config.yaml
hidden_size: 160
head_dim: 64
intermediate_size: 512
vocab_size: 2048
norm_eps: 1e-06
positions: "rope"
parallel_block: false
init: "uniform"
init_std_qkv: 0.0395
learning_rate: 0.004
lr_head: 0.00531
decay_shape: "linear"
batch_tokens: [8192, 16384, 24576]
doc_mask: true
train_tokens: 169500000
Each number is 50 + 12 x the weight over its row's rms, rounded and kept within 0 to 99. Layers, rows and columns count from 0. The size before them is the row's rms in percent of the matrix's.

# layer 8 MLP down (transposed), 512x160, rms 0.0427, rows 89-118, columns 80-159
108:48 51 25 47 53 55 63 41 54 45 65 24 35 44 37 22 45 53 51 40 34 61 38 82 52 68 61 46 84 40 41 43 48 62 44 46 42 61 64 30 50 44 62 52 44 62 54 43 26 67 36 58 24 38 58 72 60 37 51 45 48 45 54 62 66 37 32 51 77 70 48 52 49 45 57 56 47 57 62 38
100:44 54 38 50 55 60 57 50 58 45 56 50 39 62 65 47 48 54 46 40 42 61 37 77 55 63 33 61 66 52 39 56 42 60 30 34 64 79 45 43 62 58 55 35 42 39 63 52 29 50 42 48 38 56 52 53 66 57 35 60 40 68 51 50 65 47 58 49 42 42 45 34 68 61 40 68 61 68 67 53
095:59 25 89 62 52 57 45 30 57 72 47 37 52 42 60 57 39 74 55 49 48 59 44 65 61 83 39 60 55 79 58 52 62 65 59 41 33 50 41 35 45 57 39 49 52 39 54 40 55 58 48 47 33 70 57 54 47 42 57 41 49 48 46 53 49 54 41 55 66 51 45 61 49 75 61 48 60 41 51 45
108:39 47 54 48 62 54 64 21 51 46 45 50 57 74 74 44 49 53 51 53 23 57 47 50 36 34 67 50 54 31 55 36 45 55 46 51 55 62 57 40 44 44 43 42 55 51 41 24 51 46 51 41 37 70 47 55 21 22 41 54 65 65 71 53 56 46 68 49 50 56 45 42 53 42 45 37 55 44 42 62
090:50 67 50 42 44 63 41 58 52 28 36 65 54 59 41 44 46 51 41 54 55 54 45 32 31 54 53 39 69 59 45 52 54 65 55 54 63 41 64 38 36 48 55 45 64 31 63 51 48 69 39 47 32 45 65 39 27 54 57 54 37 49 40 43 27 79 55 65 43 45 78 37 69 43 40 69 55 46 47 41
092:50 23 45 29 34 39 38 64 44 37 61 87 49 54 31 24 55 54 26 41 49 51 37 53 49 41 51 66 59 49 45 57 41 62 48 34 37 53 52 52 52 46 52 49 49 59 40 36 54 50 34 63 54 68 48 56 47 46 44 70 33 48 45 42 46 51 58 72 65 58 43 33 54 38 51 50 30 38 43 64
105:82 63 52 38 47 70 58 49 52 66 60 41 34 72 36 52 17 44 60 61 40 53 62 38 43 54 53 42 46 40 57 39 58 57 32 53 49 52 50 53 61 50 38 47 53 64 36 47 45 71 67 33 56 64 50 64 37 45 52 72 41 21 54 56 56 63 45 59 52 79 27 48 53 56 49 43 51 60 79 57
095:49 64 48 48 78 39 46 50 50 64 39 49 48 38 59 71 67 27 36 40 51 40 42 49 42 63 54 60 48 53 52 31 53 21 54 60 44 38 79 36 87 23 46 49 46 43 62 55 61 50 63 48 30 57 35 50 35 37 62 47 36 36 55 66 61 54 61 46 32 61 33 35 33 56 63 40 51 54 46 55
084:36 52 61 50 45 38 58 55 68 54 57 53 57 33 41 23 44 57 48 37 51 48 66 47 61 28 32 66 60 45 46 43 59 64 57 46 41 51 69 60 69 51 31 36 52 67 51 45 46 57 47 58 61 53 34 51 37 36 41 32 51 43 30 57 29 50 61 43 59 42 47 39 48 60 52 78 39 66 66 54
098:44 58 70 69 51 59 59 49 53 45 54 57 30 35 67 47 38 52 51 72 71 46 58 30 37 36 49 56 51 37 33 58 44 51 50 52 71 50 53 62 51 66 54 49 54 50 65 74 44 30 47 44 53 48 40 44 59 70 55 43 63 59 39 40 47 30 31 50 64 54 54 49 62 54 45 43 33 53 36 44
086:42 44 32 53 62 55 67 53 42 36 58 53 34 51 44 50 45 39 46 38 36 24 42 38 49 64 63 27 46 29 67 61 62 61 43 36 51 45 52 56 21 57 44 54 39 33 50 51 60 71 37 48 31 50 52 62 50 59 75 73 53 42 28 53 53 48 50 41 38 30 31 39 35 58 16 50 58 45 59 55
094:74 56 31 39 47 52 46 56 62 22 57 58 16 44 68 33 36 37 31 65 64 43 45 50 43 38 78 60 54 24 44 47 55 48 54 53 60 42 45 57 48 56 46 58 43 51 50 57 62 59 63 42 65 59 53 35 39 47 29 60 62 49 59 20 41 52 46 44 48 47 54 52 47 64 63 54 70 51 36 64
118:48 45 59 63 37 55 49 70 41 64 58 68 88 38 42 36 47 51 84 62 45 49 46 50 71 53 47 29 61 60 56 61 50 48 55 50 58 70 29 71 37 31 44 53 50 45 46 37 53 37 45 46 50 69 50 55 51 39 50 56 39 40 40 66 73 48 61 44 49 61 50 42 57 45 41 53 48 36 57 37
096:34 47 38 45 30 40 41 53 35 45 38 50 29 35 53 47 48 62 46 50 70 31 52 40 47 52 72 38 88 47 29 42 71 50 47 48 35 40 58 58 35 44 62 39 61 52 63 34 43 43 50 37 42 46 33 31 34 26 39 43 56 53 60 62 37 43 47 58 39 35 49 64 56 43 43 27 51 72 48 45
114:46 36 40 33 25 46 56 50 59 34 49 39 64 72 51 62 58 44 51 55 64 43 51 55 40 64 46 38 53 63 51 47 62 36 35 39 29 46 47 51 53 53 42 42 50 53 54 77 46 56 47 58 56 59 62 51 56 55 61 65 54 51 56 60 40 41 45 69 56 56 57 46 33 77 47 41 57 31 51 35
093:40 34 66 52 38 27 54 45 42 62 62 37 38 39 47 45 36 57 52 54 37 48 38 44 30 56 57 60 67 49 44 38 41 53 31 57 50 39 57 26 36 35 32 54 66 56 51 78 69 65 45 36 61 57 68 47 35 25 39 53 70 39 53 37 39 53 50 70 65 47 21 68 55 69 59 68 42 27 55 34
097:73 47 44 55 41 62 48 51 33 68 50 38 41 60 39 68 51 68 39 41 51 45 55 45 44 33 52 62 34 63 60 24 40 38 43 37 49 50 55 51 38 30 60 51 60 50 35 48 68 48 44 51 38 40 59 45 39 51 52 60 54 71 39 58 44 47 64 67 37 54 73 58 56 55 63 48 60 53 53 67
092:49 50 49 45 47 55 50 23 27 60 50 61 48 55 62 53 63 43 45 25 62 59 47 44 45 72 24 56 50 65 41 57 55 54 61 62 36 44 46 60 47 38 45 55 63 71 37 50 49 57 65 36 50 58 56 47 44 38 48 83 39 21 58 45 85 57 62 64 41 61 48 52 62 69 59 38 43 47 36 45
112:58 47 49 63 41 77 46 39 58 40 38 54 50 62 63 45 47 49 30 49 35 33 71 55 48 52 66 38 28 54 45 63 57 45 54 41 62 47 50 63 84 55 49 43 64 22 45 62 43 41 66 51 46 63 61 48 48 41 60 71 66 57 35 53 45 55 57 63 45 35 38 29 50 37 39 33 41 53 62 51
108:39 42 40 51 35 59 49 36 55 65 34 69 45 52 26 69 40 49 36 39 71 72 48 78 40 43 49 42 39 51 58 37 47 45 58 49 62 54 42 56 30 32 54 81 72 50 43 33 46 37 48 67 51 43 40 46 58 55 67 44 46 46 43 52 63 64 41 61 41 43 49 29 48 34 49 79 32 50 56 43
085:45 62 54 63 58 85 55 46 63 68 52 45 47 34 32 46 49 45 52 56 28 66 57 52 30 48 42 50 44 66 62 52 49 06 72 34 38 48 45 55 51 58 57 60 65 34 68 44 50 39 45 63 54 64 53 48 48 67 71 43 64 55 80 59 45 26 38 22 51 50 52 40 46 52 48 47 55 58 25 52
095:42 56 56 54 62 32 51 52 62 49 45 52 34 51 36 35 67 48 48 46 61 56 37 66 60 30 38 68 37 44 38 65 57 49 44 75 69 42 59 52 57 43 69 56 38 52 37 50 75 44 64 37 43 52 64 46 33 38 25 48 33 44 51 27 46 63 54 70 29 65 48 52 64 42 37 46 38 39 55 37
112:56 53 28 57 57 34 47 59 39 37 49 53 34 49 27 85 60 49 37 67 61 65 55 45 52 51 31 33 49 54 41 60 56 53 31 49 46 35 55 65 58 24 47 59 75 31 48 39 62 28 50 55 22 60 49 44 50 52 57 60 35 60 32 19 22 42 51 45 39 54 56 41 54 38 51 52 69 23 40 59
091:63 45 38 48 52 57 48 73 63 57 54 47 51 55 51 47 42 50 24 65 63 54 47 37 41 52 57 27 38 35 60 51 32 46 42 66 71 63 58 41 34 37 47 32 36 59 52 39 56 52 64 43 44 47 56 57 55 40 43 31 59 63 43 67 29 57 50 45 61 59 49 52 49 62 46 29 54 31 68 32
093:59 55 48 76 59 61 45 65 59 44 36 69 43 50 54 51 54 59 66 45 50 49 60 40 41 33 77 46 27 54 65 57 60 52 75 50 61 32 68 67 35 45 19 45 53 35 56 58 40 38 59 52 45 38 45 61 38 47 48 54 42 59 64 33 56 39 45 35 61 29 58 77 80 61 38 58 48 37 72 44
090:44 54 43 37 23 66 92 73 25 23 49 43 49 53 34 43 40 48 65 62 42 59 65 58 50 65 62 41 66 44 52 54 36 51 44 48 37 53 40 58 39 42 49 30 46 70 65 41 54 69 57 44 43 45 49 42 57 52 41 53 55 61 39 42 50 52 74 72 61 59 37 41 74 31 47 52 47 58 42 62
097:58 32 60 53 34 67 46 56 54 65 73 76 68 29 54 28 41 50 59 56 52 63 30 39 26 60 55 41 52 40 42 49 57 46 70 41 32 55 48 43 32 30 35 68 42 62 44 45 44 30 47 31 59 66 72 44 70 50 58 49 67 70 64 55 72 63 33 82 53 35 65 44 49 52 34 49 61 50 51 45
103:33 37 52 60 48 45 69 53 41 52 55 28 56 61 41 43 59 44 41 42 51 36 51 40 46 29 60 55 33 47 83 31 57 47 46 43 59 37 60 60 39 46 34 51 39 54 43 46 57 61 47 34 65 36 45 49 34 42 40 52 60 47 40 41 56 48 48 57 55 38 23 57 58 46 42 48 45 65 45 52
101:58 46 42 73 56 50 47 53 57 59 36 75 52 58 43 45 70 63 53 58 57 52 57 59 53 44 53 66 58 38 49 54 57 46 66 45 33 50 49 54 47 43 50 44 40 65 60 49 42 48 58 44 24 46 55 48 18 71 55 50 43 86 54 61 69 45 68 49 64 63 61 54 57 37 55 53 55 64 52 30
098:55 22 59 50 48 53 61 39 56 74 34 46 50 55 70 54 43 50 50 12 41 42 52 53 41 70 58 23 62 58 38 33 44 45 49 53 80 72 50 41 58 67 45 24 41 63 60 49 46 38 49 50 70 52 72 25 66 37 37 27 68 62 54 46 63 44 41 41 57 62 43 51 50 40 56 44 71 41 43 47
# layer 8 MLP gate, 512x160, rms 0.142, rows 90-118, columns 80-159
102:61 44 44 43 42 56 59 44 35 57 60 61 45 43 45 58 31 57 41 48 72 66 50 40 48 35 59 64 34 53 73 32 63 22 54 53 64 66 32 39 45 62 53 49 30 69 47 40 62 52 25 53 30 49 46 57 57 60 32 46 43 54 58 60 49 63 76 50 47 52 51 35 60 60 59 58 39 22 70 54
100:49 52 62 67 38 59 54 44 37 44 60 42 59 41 73 44 39 60 49 40 43 25 28 33 66 70 39 49 40 52 55 49 47 50 38 42 41 32 42 62 48 60 32 57 64 37 57 23 55 51 60 66 57 72 31 34 58 70 56 32 49 44 19 47 42 51 40 61 60 49 62 52 49 40 21 34 56 72 59 51
105:34 61 42 37 60 30 49 47 41 57 54 56 60 41 47 64 41 54 33 34 44 35 58 50 55 64 50 30 39 52 53 67 49 30 55 40 60 68 52 38 48 40 61 40 41 32 50 73 69 61 52 42 38 30 38 35 45 61 57 56 68 31 45 53 60 42 45 36 62 39 42 43 63 75 69 44 48 45 62 57
104:56 46 54 32 67 44 52 43 43 64 57 54 46 48 45 50 65 47 62 60 47 18 50 40 71 55 70 72 57 34 49 53 43 48 48 36 41 42 51 28 51 47 48 46 39 38 46 46 35 38 49 51 48 40 35 52 38 54 43 54 38 34 48 75 73 58 54 48 65 92 40 37 57 60 36 57 67 56 53 52
098:66 47 62 31 66 40 60 67 71 63 51 51 64 54 48 60 48 30 65 64 51 56 50 29 48 56 57 58 56 56 49 66 47 51 51 44 41 56 45 46 47 44 63 66 47 49 64 43 66 50 70 52 46 40 61 58 40 60 53 60 59 72 73 61 61 40 47 65 37 54 41 60 58 54 51 54 42 68 51 49
096:61 45 49 24 53 63 61 47 38 56 79 50 45 44 64 41 33 40 42 37 57 42 44 55 59 49 49 44 55 48 44 46 53 42 52 45 61 37 67 47 23 45 43 40 52 48 59 38 43 71 67 66 59 34 52 31 41 35 55 54 43 56 58 51 73 45 52 47 64 47 59 34 49 45 59 41 66 42 53 62
099:62 48 79 23 63 46 53 54 62 56 32 42 52 46 57 66 46 42 46 43 40 32 52 55 54 69 28 59 40 38 52 44 53 53 33 48 33 37 41 68 45 52 43 57 55 34 42 68 42 60 45 82 51 27 65 32 34 40 43 47 48 51 64 62 59 41 49 64 45 32 51 66 39 46 54 42 39 62 45 40
103:42 51 54 65 46 43 56 34 48 72 48 56 59 51 09 71 55 47 55 41 40 68 46 54 47 52 34 64 30 39 38 49 49 52 58 32 44 39 78 67 43 42 31 67 45 70 40 61 53 32 49 62 41 45 50 47 50 49 48 40 45 69 43 63 75 45 57 46 53 67 41 51 50 45 26 49 66 35 46 53
101:37 69 36 37 43 43 67 61 32 77 42 63 56 30 49 56 52 76 21 43 53 69 43 54 60 56 56 54 68 45 56 57 47 47 62 67 48 58 40 61 59 44 37 47 39 42 50 62 65 61 56 48 38 40 64 69 51 65 64 55 74 38 51 41 73 50 86 61 45 23 58 50 66 65 49 59 67 37 55 55
099:38 27 63 43 36 39 47 46 61 28 38 58 44 34 47 48 31 39 32 50 60 27 57 44 32 44 42 49 47 52 44 64 47 42 59 31 21 40 54 56 62 71 43 45 68 66 54 57 37 27 69 51 37 57 54 53 30 48 57 49 62 61 48 45 75 30 50 43 63 49 36 48 57 52 43 36 54 61 53 68
104:50 66 57 53 78 25 57 54 46 43 69 74 71 24 50 43 47 57 60 41 52 48 52 62 48 57 38 67 43 54 47 48 47 42 49 72 47 31 37 50 43 63 48 33 63 53 36 54 53 35 55 59 28 71 47 54 75 63 57 42 37 53 66 37 49 74 55 55 41 44 57 46 51 60 49 62 45 60 68 22
103:64 46 42 49 63 32 83 48 47 64 36 45 60 41 49 31 61 64 48 61 45 43 65 09 37 54 44 43 67 34 56 55 57 59 67 78 29 37 54 51 57 58 47 42 46 55 55 49 64 41 37 52 40 43 41 52 42 57 43 40 37 53 53 60 29 51 46 53 77 60 53 33 45 59 68 29 48 36 53 48
101:38 30 52 57 71 58 41 71 49 45 47 57 45 61 53 70 58 49 48 48 59 54 53 55 65 52 62 53 41 24 49 42 46 53 39 69 51 43 39 38 27 34 54 43 53 47 34 31 51 66 31 67 68 56 63 48 46 36 51 46 60 37 55 61 29 68 54 55 61 56 56 49 60 45 63 62 62 64 62 27
111:36 44 61 22 50 40 56 42 58 55 64 59 32 79 65 70 63 44 52 44 49 48 47 51 53 49 45 40 40 76 35 77 50 36 58 64 51 32 60 57 42 61 61 37 32 64 31 57 43 54 68 50 26 52 63 52 64 62 55 59 39 58 46 42 35 42 58 28 50 62 62 52 50 47 60 45 55 44 59 33
101:33 36 52 52 67 37 37 50 54 41 37 49 43 44 56 64 67 48 36 36 51 65 33 42 66 64 70 57 46 47 50 54 75 64 56 58 51 46 64 22 49 67 49 38 42 21 73 49 52 57 60 76 67 40 51 39 59 41 46 49 38 64 33 56 38 58 59 56 46 52 38 67 61 39 46 49 35 56 59 41
099:61 44 57 59 45 55 44 65 66 68 47 60 67 21 64 52 49 79 45 56 44 47 82 28 43 66 56 41 70 46 57 48 59 69 44 51 34 63 38 42 59 34 68 59 44 36 50 50 55 29 35 65 39 44 46 38 38 63 46 55 47 55 29 55 59 39 38 39 18 61 50 71 35 47 42 47 38 55 62 60
093:55 39 62 23 49 27 39 55 46 61 43 51 68 63 49 45 39 53 50 55 58 49 38 47 56 62 25 21 54 36 45 48 16 54 53 33 51 46 62 43 33 56 69 69 44 51 48 41 61 64 63 53 82 49 62 56 48 52 60 54 19 58 63 41 66 79 36 55 56 52 47 74 55 57 65 55 58 24 51 43
100:49 55 45 42 58 58 43 43 55 64 52 43 57 24 59 49 36 65 67 54 46 62 56 46 53 36 46 50 57 26 60 69 38 54 55 60 33 31 63 37 42 36 63 42 57 58 53 52 53 50 33 63 57 35 69 71 33 30 63 63 34 33 44 70 52 41 41 70 43 32 61 50 44 27 65 39 41 70 32 67
104:47 36 51 56 60 50 47 59 67 50 56 53 48 30 62 57 65 55 50 62 64 63 45 49 49 55 60 61 40 56 32 32 58 47 45 61 63 60 42 77 48 75 44 42 49 43 41 29 37 52 65 32 61 46 57 60 41 53 43 54 30 56 49 63 59 62 43 70 51 59 15 46 48 55 41 34 63 58 64 57
097:36 56 41 73 52 38 57 33 61 45 42 36 56 69 29 49 36 60 38 54 57 79 47 43 44 47 35 41 47 40 39 43 43 67 46 51 42 72 48 49 79 47 62 61 59 52 43 64 28 53 38 66 51 39 46 46 48 48 40 29 61 45 64 57 43 36 44 46 38 61 51 28 74 70 45 45 59 49 58 44
114:59 43 38 57 25 47 61 72 46 49 69 45 51 65 61 54 56 56 57 58 45 39 48 71 47 53 50 57 22 49 64 38 43 27 50 47 63 59 84 46 50 45 50 73 57 47 44 63 65 66 47 52 39 70 62 33 43 47 52 48 59 52 57 49 61 48 54 63 45 63 38 46 54 47 63 66 49 49 40 57
095:38 50 54 75 56 57 34 34 55 63 47 29 62 24 65 48 39 45 54 41 23 53 33 38 24 22 70 60 54 47 59 53 61 42 43 61 62 58 41 52 60 34 45 39 56 68 61 55 55 44 53 58 49 63 48 26 57 48 38 66 49 50 57 43 79 51 57 58 68 29 51 51 52 58 64 20 52 58 64 65
094:45 30 73 63 35 49 45 44 45 68 63 44 13 31 54 47 22 63 49 49 40 40 59 78 55 49 71 53 53 53 54 62 27 52 45 32 57 53 32 45 64 48 71 48 59 69 47 43 60 50 43 61 47 37 52 54 55 74 53 54 65 46 37 51 47 67 53 58 47 57 59 46 34 65 34 52 23 53 59 34
101:56 63 32 56 57 44 46 50 58 63 71 47 47 58 52 66 48 65 34 36 38 59 45 61 37 64 44 19 48 54 63 68 61 54 37 39 41 55 55 30 31 63 58 70 42 59 37 42 32 51 52 63 57 33 51 56 29 46 54 47 47 52 57 73 55 53 48 79 62 59 40 42 54 43 65 22 65 49 42 58
105:49 47 72 43 52 38 44 65 55 46 41 33 45 64 43 57 43 47 58 59 58 46 63 45 39 45 50 41 60 44 35 37 56 34 54 53 47 51 38 62 50 48 68 42 39 40 35 37 58 57 49 49 40 48 40 61 39 60 41 54 48 77 42 26 50 50 35 32 44 66 69 34 62 52 47 28 62 37 46 47
101:37 50 42 50 59 58 50 58 47 52 51 76 49 45 58 63 37 57 51 52 59 26 32 62 45 56 48 30 42 42 49 57 60 53 65 65 43 61 53 43 50 47 54 62 56 30 45 47 29 40 52 57 66 46 58 46 52 60 47 63 48 42 66 37 35 78 52 35 50 45 28 45 44 72 38 43 69 63 44 57
095:55 45 60 42 61 55 65 48 24 43 62 48 42 60 79 68 49 53 59 62 26 56 54 32 62 33 53 57 65 48 30 65 48 27 68 38 51 32 33 65 29 49 33 44 50 27 44 68 59 38 55 67 37 48 54 45 57 61 66 57 38 61 44 41 65 55 63 29 25 37 48 47 39 29 51 67 43 66 52 58
098:65 44 39 44 42 43 35 48 25 41 38 40 55 37 50 73 30 55 26 46 63 36 49 58 53 45 63 59 29 50 61 31 62 50 52 58 55 76 59 57 51 61 37 56 47 52 52 63 45 68 49 58 37 41 47 49 39 44 50 59 62 40 52 70 48 40 52 29 44 36 53 43 44 37 42 53 47 35 57 46
105:40 48 54 44 46 59 54 57 43 51 65 37 64 55 60 58 44 39 50 59 49 35 48 52 47 64 41 47 71 38 61 58 48 66 44 37 65 40 35 26 28 64 63 59 63 53 61 42 31 38 52 50 48 34 41 35 51 54 71 40 56 61 51 42 66 51 55 63 52 64 69 41 33 37 56 43 38 50 51 49
# layer 8 MLP up, 512x160, rms 0.151, rows 90-118, columns 80-159
106:34 58 53 51 71 43 57 61 61 69 24 37 39 32 56 63 60 78 50 21 27 33 44 57 45 68 48 32 58 37 48 67 54 53 28 48 40 42 57 38 58 49 65 56 53 34 63 31 41 41 63 63 62 68 42 59 30 57 61 72 48 59 44 44 57 53 46 57 47 62 54 52 42 62 40 23 56 40 46 64
095:63 41 69 53 44 56 47 59 56 53 31 52 63 51 60 57 60 48 46 40 39 71 52 61 52 44 46 56 55 75 35 18 56 33 35 61 38 63 50 52 45 65 39 43 69 39 53 64 73 72 35 31 79 60 82 53 61 51 39 49 41 48 29 49 44 26 58 60 55 34 47 68 49 59 54 40 53 60 41 56
103:51 33 49 39 50 75 67 48 38 48 67 44 51 60 38 42 45 54 52 75 76 46 37 45 35 74 51 67 49 33 48 49 27 56 40 57 51 48 44 45 70 41 57 55 49 55 45 55 59 51 46 65 58 45 73 55 48 29 60 43 34 54 54 70 58 28 54 38 39 52 39 35 39 49 56 45 73 60 34 39
100:26 79 47 50 35 47 55 26 42 51 72 53 54 55 54 38 50 41 27 56 44 47 58 42 51 63 39 42 33 41 56 60 46 41 42 60 38 37 58 45 35 65 53 63 66 44 39 45 30 53 50 48 69 67 55 46 30 47 50 57 68 51 51 43 23 56 47 62 39 36 60 56 59 59 54 39 46 47 64 47
107:52 50 52 63 39 51 43 43 36 50 60 45 43 44 39 54 55 55 57 55 47 57 48 56 73 30 60 46 61 19 66 64 45 42 59 51 62 50 76 74 56 46 47 34 68 54 60 36 25 57 62 29 31 59 47 49 38 34 70 60 43 61 52 48 22 36 57 30 32 57 36 63 58 46 60 54 65 32 69 48
087:49 47 52 34 46 37 63 23 33 38 63 55 70 56 60 68 50 49 31 48 48 45 37 64 60 59 68 54 41 28 31 53 31 56 29 45 66 51 48 57 42 40 67 34 61 36 62 53 33 31 49 59 37 51 45 36 29 46 56 38 47 43 69 40 49 45 68 62 50 33 43 60 33 47 68 45 42 41 38 38
103:52 63 55 33 54 31 59 67 39 65 53 47 59 33 38 43 47 34 17 56 53 52 55 61 33 57 47 48 29 69 76 60 44 18 43 51 43 54 41 51 59 40 48 69 55 49 43 51 54 54 65 54 47 28 54 39 40 56 55 56 22 52 70 71 42 67 46 47 39 65 54 35 61 51 51 51 58 47 43 54
102:55 50 52 54 41 63 44 64 46 46 42 51 37 33 33 49 46 37 51 35 48 57 30 63 49 53 49 55 63 43 54 56 62 46 62 57 59 49 55 65 58 50 56 48 43 44 45 81 52 31 43 63 47 37 36 58 54 72 26 52 70 49 74 77 41 47 52 66 33 65 37 40 53 25 46 44 41 67 54 37
095:47 40 38 30 62 48 51 43 46 28 35 71 38 59 48 57 40 43 42 37 48 54 74 23 47 37 73 59 35 80 50 58 50 72 40 56 48 50 48 67 56 59 62 47 61 61 41 46 52 59 56 46 51 70 33 59 37 56 44 49 60 38 31 41 63 57 34 61 45 42 52 37 61 48 42 34 54 58 49 36
101:46 44 50 34 30 50 53 39 55 48 66 32 34 54 42 49 35 40 52 61 51 57 45 53 43 39 51 34 64 53 40 54 44 51 24 68 50 77 47 42 32 39 53 39 76 44 58 55 46 68 61 61 53 45 76 44 57 49 39 58 57 60 50 55 64 57 68 47 38 49 37 59 49 47 39 61 54 51 36 40
101:41 40 46 57 55 48 26 25 62 56 55 41 47 22 37 65 65 51 61 49 39 29 65 43 49 42 57 47 72 46 54 43 33 55 39 40 42 29 40 42 26 70 50 53 38 38 46 57 52 48 33 54 38 41 49 45 30 62 68 58 69 69 49 26 70 50 40 51 54 67 47 57 51 54 42 51 41 51 40 46
101:49 58 45 50 47 49 28 39 57 47 61 70 42 55 42 54 32 31 62 34 51 47 44 71 53 60 47 52 37 57 50 33 43 52 51 55 43 73 55 43 34 38 52 47 48 68 54 60 41 44 40 57 46 45 64 48 58 64 39 56 61 62 43 51 36 29 68 33 28 58 39 89 45 24 29 71 71 53 42 49
093:37 36 40 63 72 45 43 41 52 37 52 45 44 67 26 68 62 53 45 29 50 48 41 34 43 59 63 61 47 45 55 35 53 65 42 63 69 29 57 78 46 23 39 49 40 46 43 51 51 49 39 68 73 56 46 39 47 31 38 42 23 57 50 53 47 58 32 45 63 75 52 52 43 50 45 62 66 50 49 33
109:58 63 64 63 46 52 57 50 59 42 30 60 48 64 62 79 73 57 50 35 52 38 44 50 39 48 58 42 45 68 62 74 57 39 64 65 41 40 52 68 55 59 73 41 47 62 33 43 35 60 67 49 46 72 55 66 23 47 45 33 47 45 54 49 41 46 68 34 37 36 57 39 55 48 52 32 56 48 58 51
108:49 59 52 59 39 32 44 39 40 63 28 47 32 44 63 39 66 48 38 68 47 68 43 35 47 67 56 56 48 53 57 44 49 43 43 56 56 45 53 41 55 39 48 41 59 50 82 26 56 55 73 71 63 45 60 31 50 40 48 41 52 51 45 54 64 59 42 70 68 58 36 65 69 33 57 58 34 63 64 54
093:51 38 42 65 44 54 26 45 56 63 39 42 40 32 69 54 48 54 57 70 44 51 68 42 43 37 38 49 50 47 63 32 52 40 63 49 36 63 39 58 61 53 72 53 52 63 53 43 51 62 36 40 44 47 68 53 44 40 60 25 51 46 54 36 58 48 34 77 52 35 38 38 42 61 26 39 49 44 31 51
089:61 43 28 46 38 40 66 33 57 51 36 77 73 65 38 51 44 51 29 31 53 37 47 67 42 58 31 48 38 58 44 70 49 42 57 46 53 72 61 48 53 62 48 49 54 59 50 52 43 56 48 39 64 45 52 46 51 29 62 48 56 55 64 58 63 71 62 53 40 51 45 67 68 75 72 60 63 37 54 48
106:39 49 69 57 46 53 60 46 52 56 46 70 50 64 43 50 66 56 31 37 29 66 55 59 45 42 43 44 64 72 45 46 49 67 59 26 66 65 48 51 33 58 44 57 43 47 43 63 36 48 78 43 67 57 39 56 45 51 43 58 59 65 37 45 55 56 57 42 49 57 29 33 37 69 49 56 53 41 53 30
107:37 61 33 45 26 39 55 60 42 35 30 55 28 61 53 35 28 30 41 36 43 54 59 59 34 52 49 39 53 46 38 29 36 30 47 53 48 68 51 51 63 40 41 70 56 61 57 26 43 40 44 51 41 54 70 37 48 51 55 57 37 52 32 63 50 35 42 32 66 43 77 43 47 53 40 43 55 77 55 56
098:46 59 47 76 55 44 43 54 29 39 53 44 38 56 35 29 64 54 38 37 51 79 41 41 24 69 38 52 34 39 65 35 47 65 41 68 38 78 47 53 65 47 65 28 56 42 57 40 24 46 36 46 47 55 62 63 81 55 39 48 51 47 68 46 45 50 57 33 65 46 42 31 47 40 39 35 45 37 63 26
109:63 30 58 63 45 61 47 57 66 46 70 43 52 51 28 56 54 61 46 40 38 65 58 57 22 49 69 44 55 46 62 49 25 47 52 32 61 43 79 47 63 47 47 72 69 45 60 63 57 57 40 23 54 36 42 41 43 38 67 38 41 55 34 56 60 63 58 68 57 36 45 64 66 37 69 56 45 52 54 82
098:24 40 54 34 51 64 42 43 31 16 49 67 50 56 28 49 59 58 54 64 36 44 58 59 50 72 53 45 48 54 30 48 68 46 52 44 35 31 57 40 54 61 53 50 54 42 63 51 31 54 47 29 33 31 59 57 63 50 55 32 49 44 50 28 40 50 49 50 19 54 54 56 60 46 29 68 53 52 46 50
095:62 48 76 49 45 45 39 56 69 43 49 46 54 43 47 62 44 48 56 39 52 60 71 55 51 58 55 44 50 38 45 29 32 52 60 56 62 47 62 67 49 32 49 46 51 59 53 55 36 46 34 65 32 34 63 36 38 60 58 66 41 32 75 43 46 77 54 50 80 28 32 48 41 42 74 40 20 54 37 65
099:33 65 40 58 36 40 39 44 40 42 57 44 56 43 64 38 55 75 47 47 72 64 66 60 39 49 39 45 46 36 36 48 39 51 40 55 48 34 58 44 68 53 56 80 65 62 43 40 65 56 30 59 44 62 51 50 49 57 40 72 72 48 44 48 53 58 57 57 56 40 46 22 45 61 70 29 64 60 42 45
102:59 49 66 43 31 40 61 56 37 77 43 53 59 44 32 44 48 42 50 53 47 34 61 57 37 48 73 47 40 46 61 44 33 62 52 48 72 53 40 59 79 55 44 27 57 65 54 45 32 52 55 48 48 51 47 60 38 67 47 65 71 40 46 37 45 76 58 47 21 55 56 41 43 38 70 46 55 50 58 43
101:60 48 49 58 60 39 75 48 64 58 61 49 44 72 61 61 66 76 53 49 58 46 73 55 41 54 39 50 68 42 48 65 43 36 34 47 32 59 57 58 53 48 50 57 49 61 52 52 23 24 57 59 59 67 42 63 50 64 36 43 43 58 56 63 50 61 65 54 48 29 51 49 41 60 66 38 44 76 54 53
097:42 58 54 61 39 69 61 46 57 34 48 61 33 52 49 59 57 46 55 54 41 51 64 70 54 58 51 48 53 51 43 41 51 50 51 71 59 40 52 55 35 27 26 48 32 40 64 55 45 68 45 54 60 39 59 41 47 57 45 60 37 38 41 32 61 63 53 48 48 42 29 61 34 40 50 65 37 61 44 55
093:21 67 37 55 49 40 44 54 66 47 53 62 72 75 54 37 80 51 47 69 48 66 33 35 38 61 37 45 71 51 44 50 35 54 41 27 21 26 46 32 55 32 44 58 37 59 40 58 48 49 44 52 64 59 53 52 56 35 42 42 51 52 45 37 53 44 57 43 48 66 44 32 47 51 57 67 59 52 44 50
107:61 34 31 67 50 49 61 47 61 36 36 46 45 45 63 62 42 49 52 41 53 78 63 51 39 47 40 36 52 66 38 42 55 62 51 40 35 70 57 68 45 43 34 53 30 50 58 64 22 64 42 45 53 32 65 50 44 53 48 53 57 55 50 62 47 45 57 50 59 41 40 50 71 54 74 52 36 43 43 60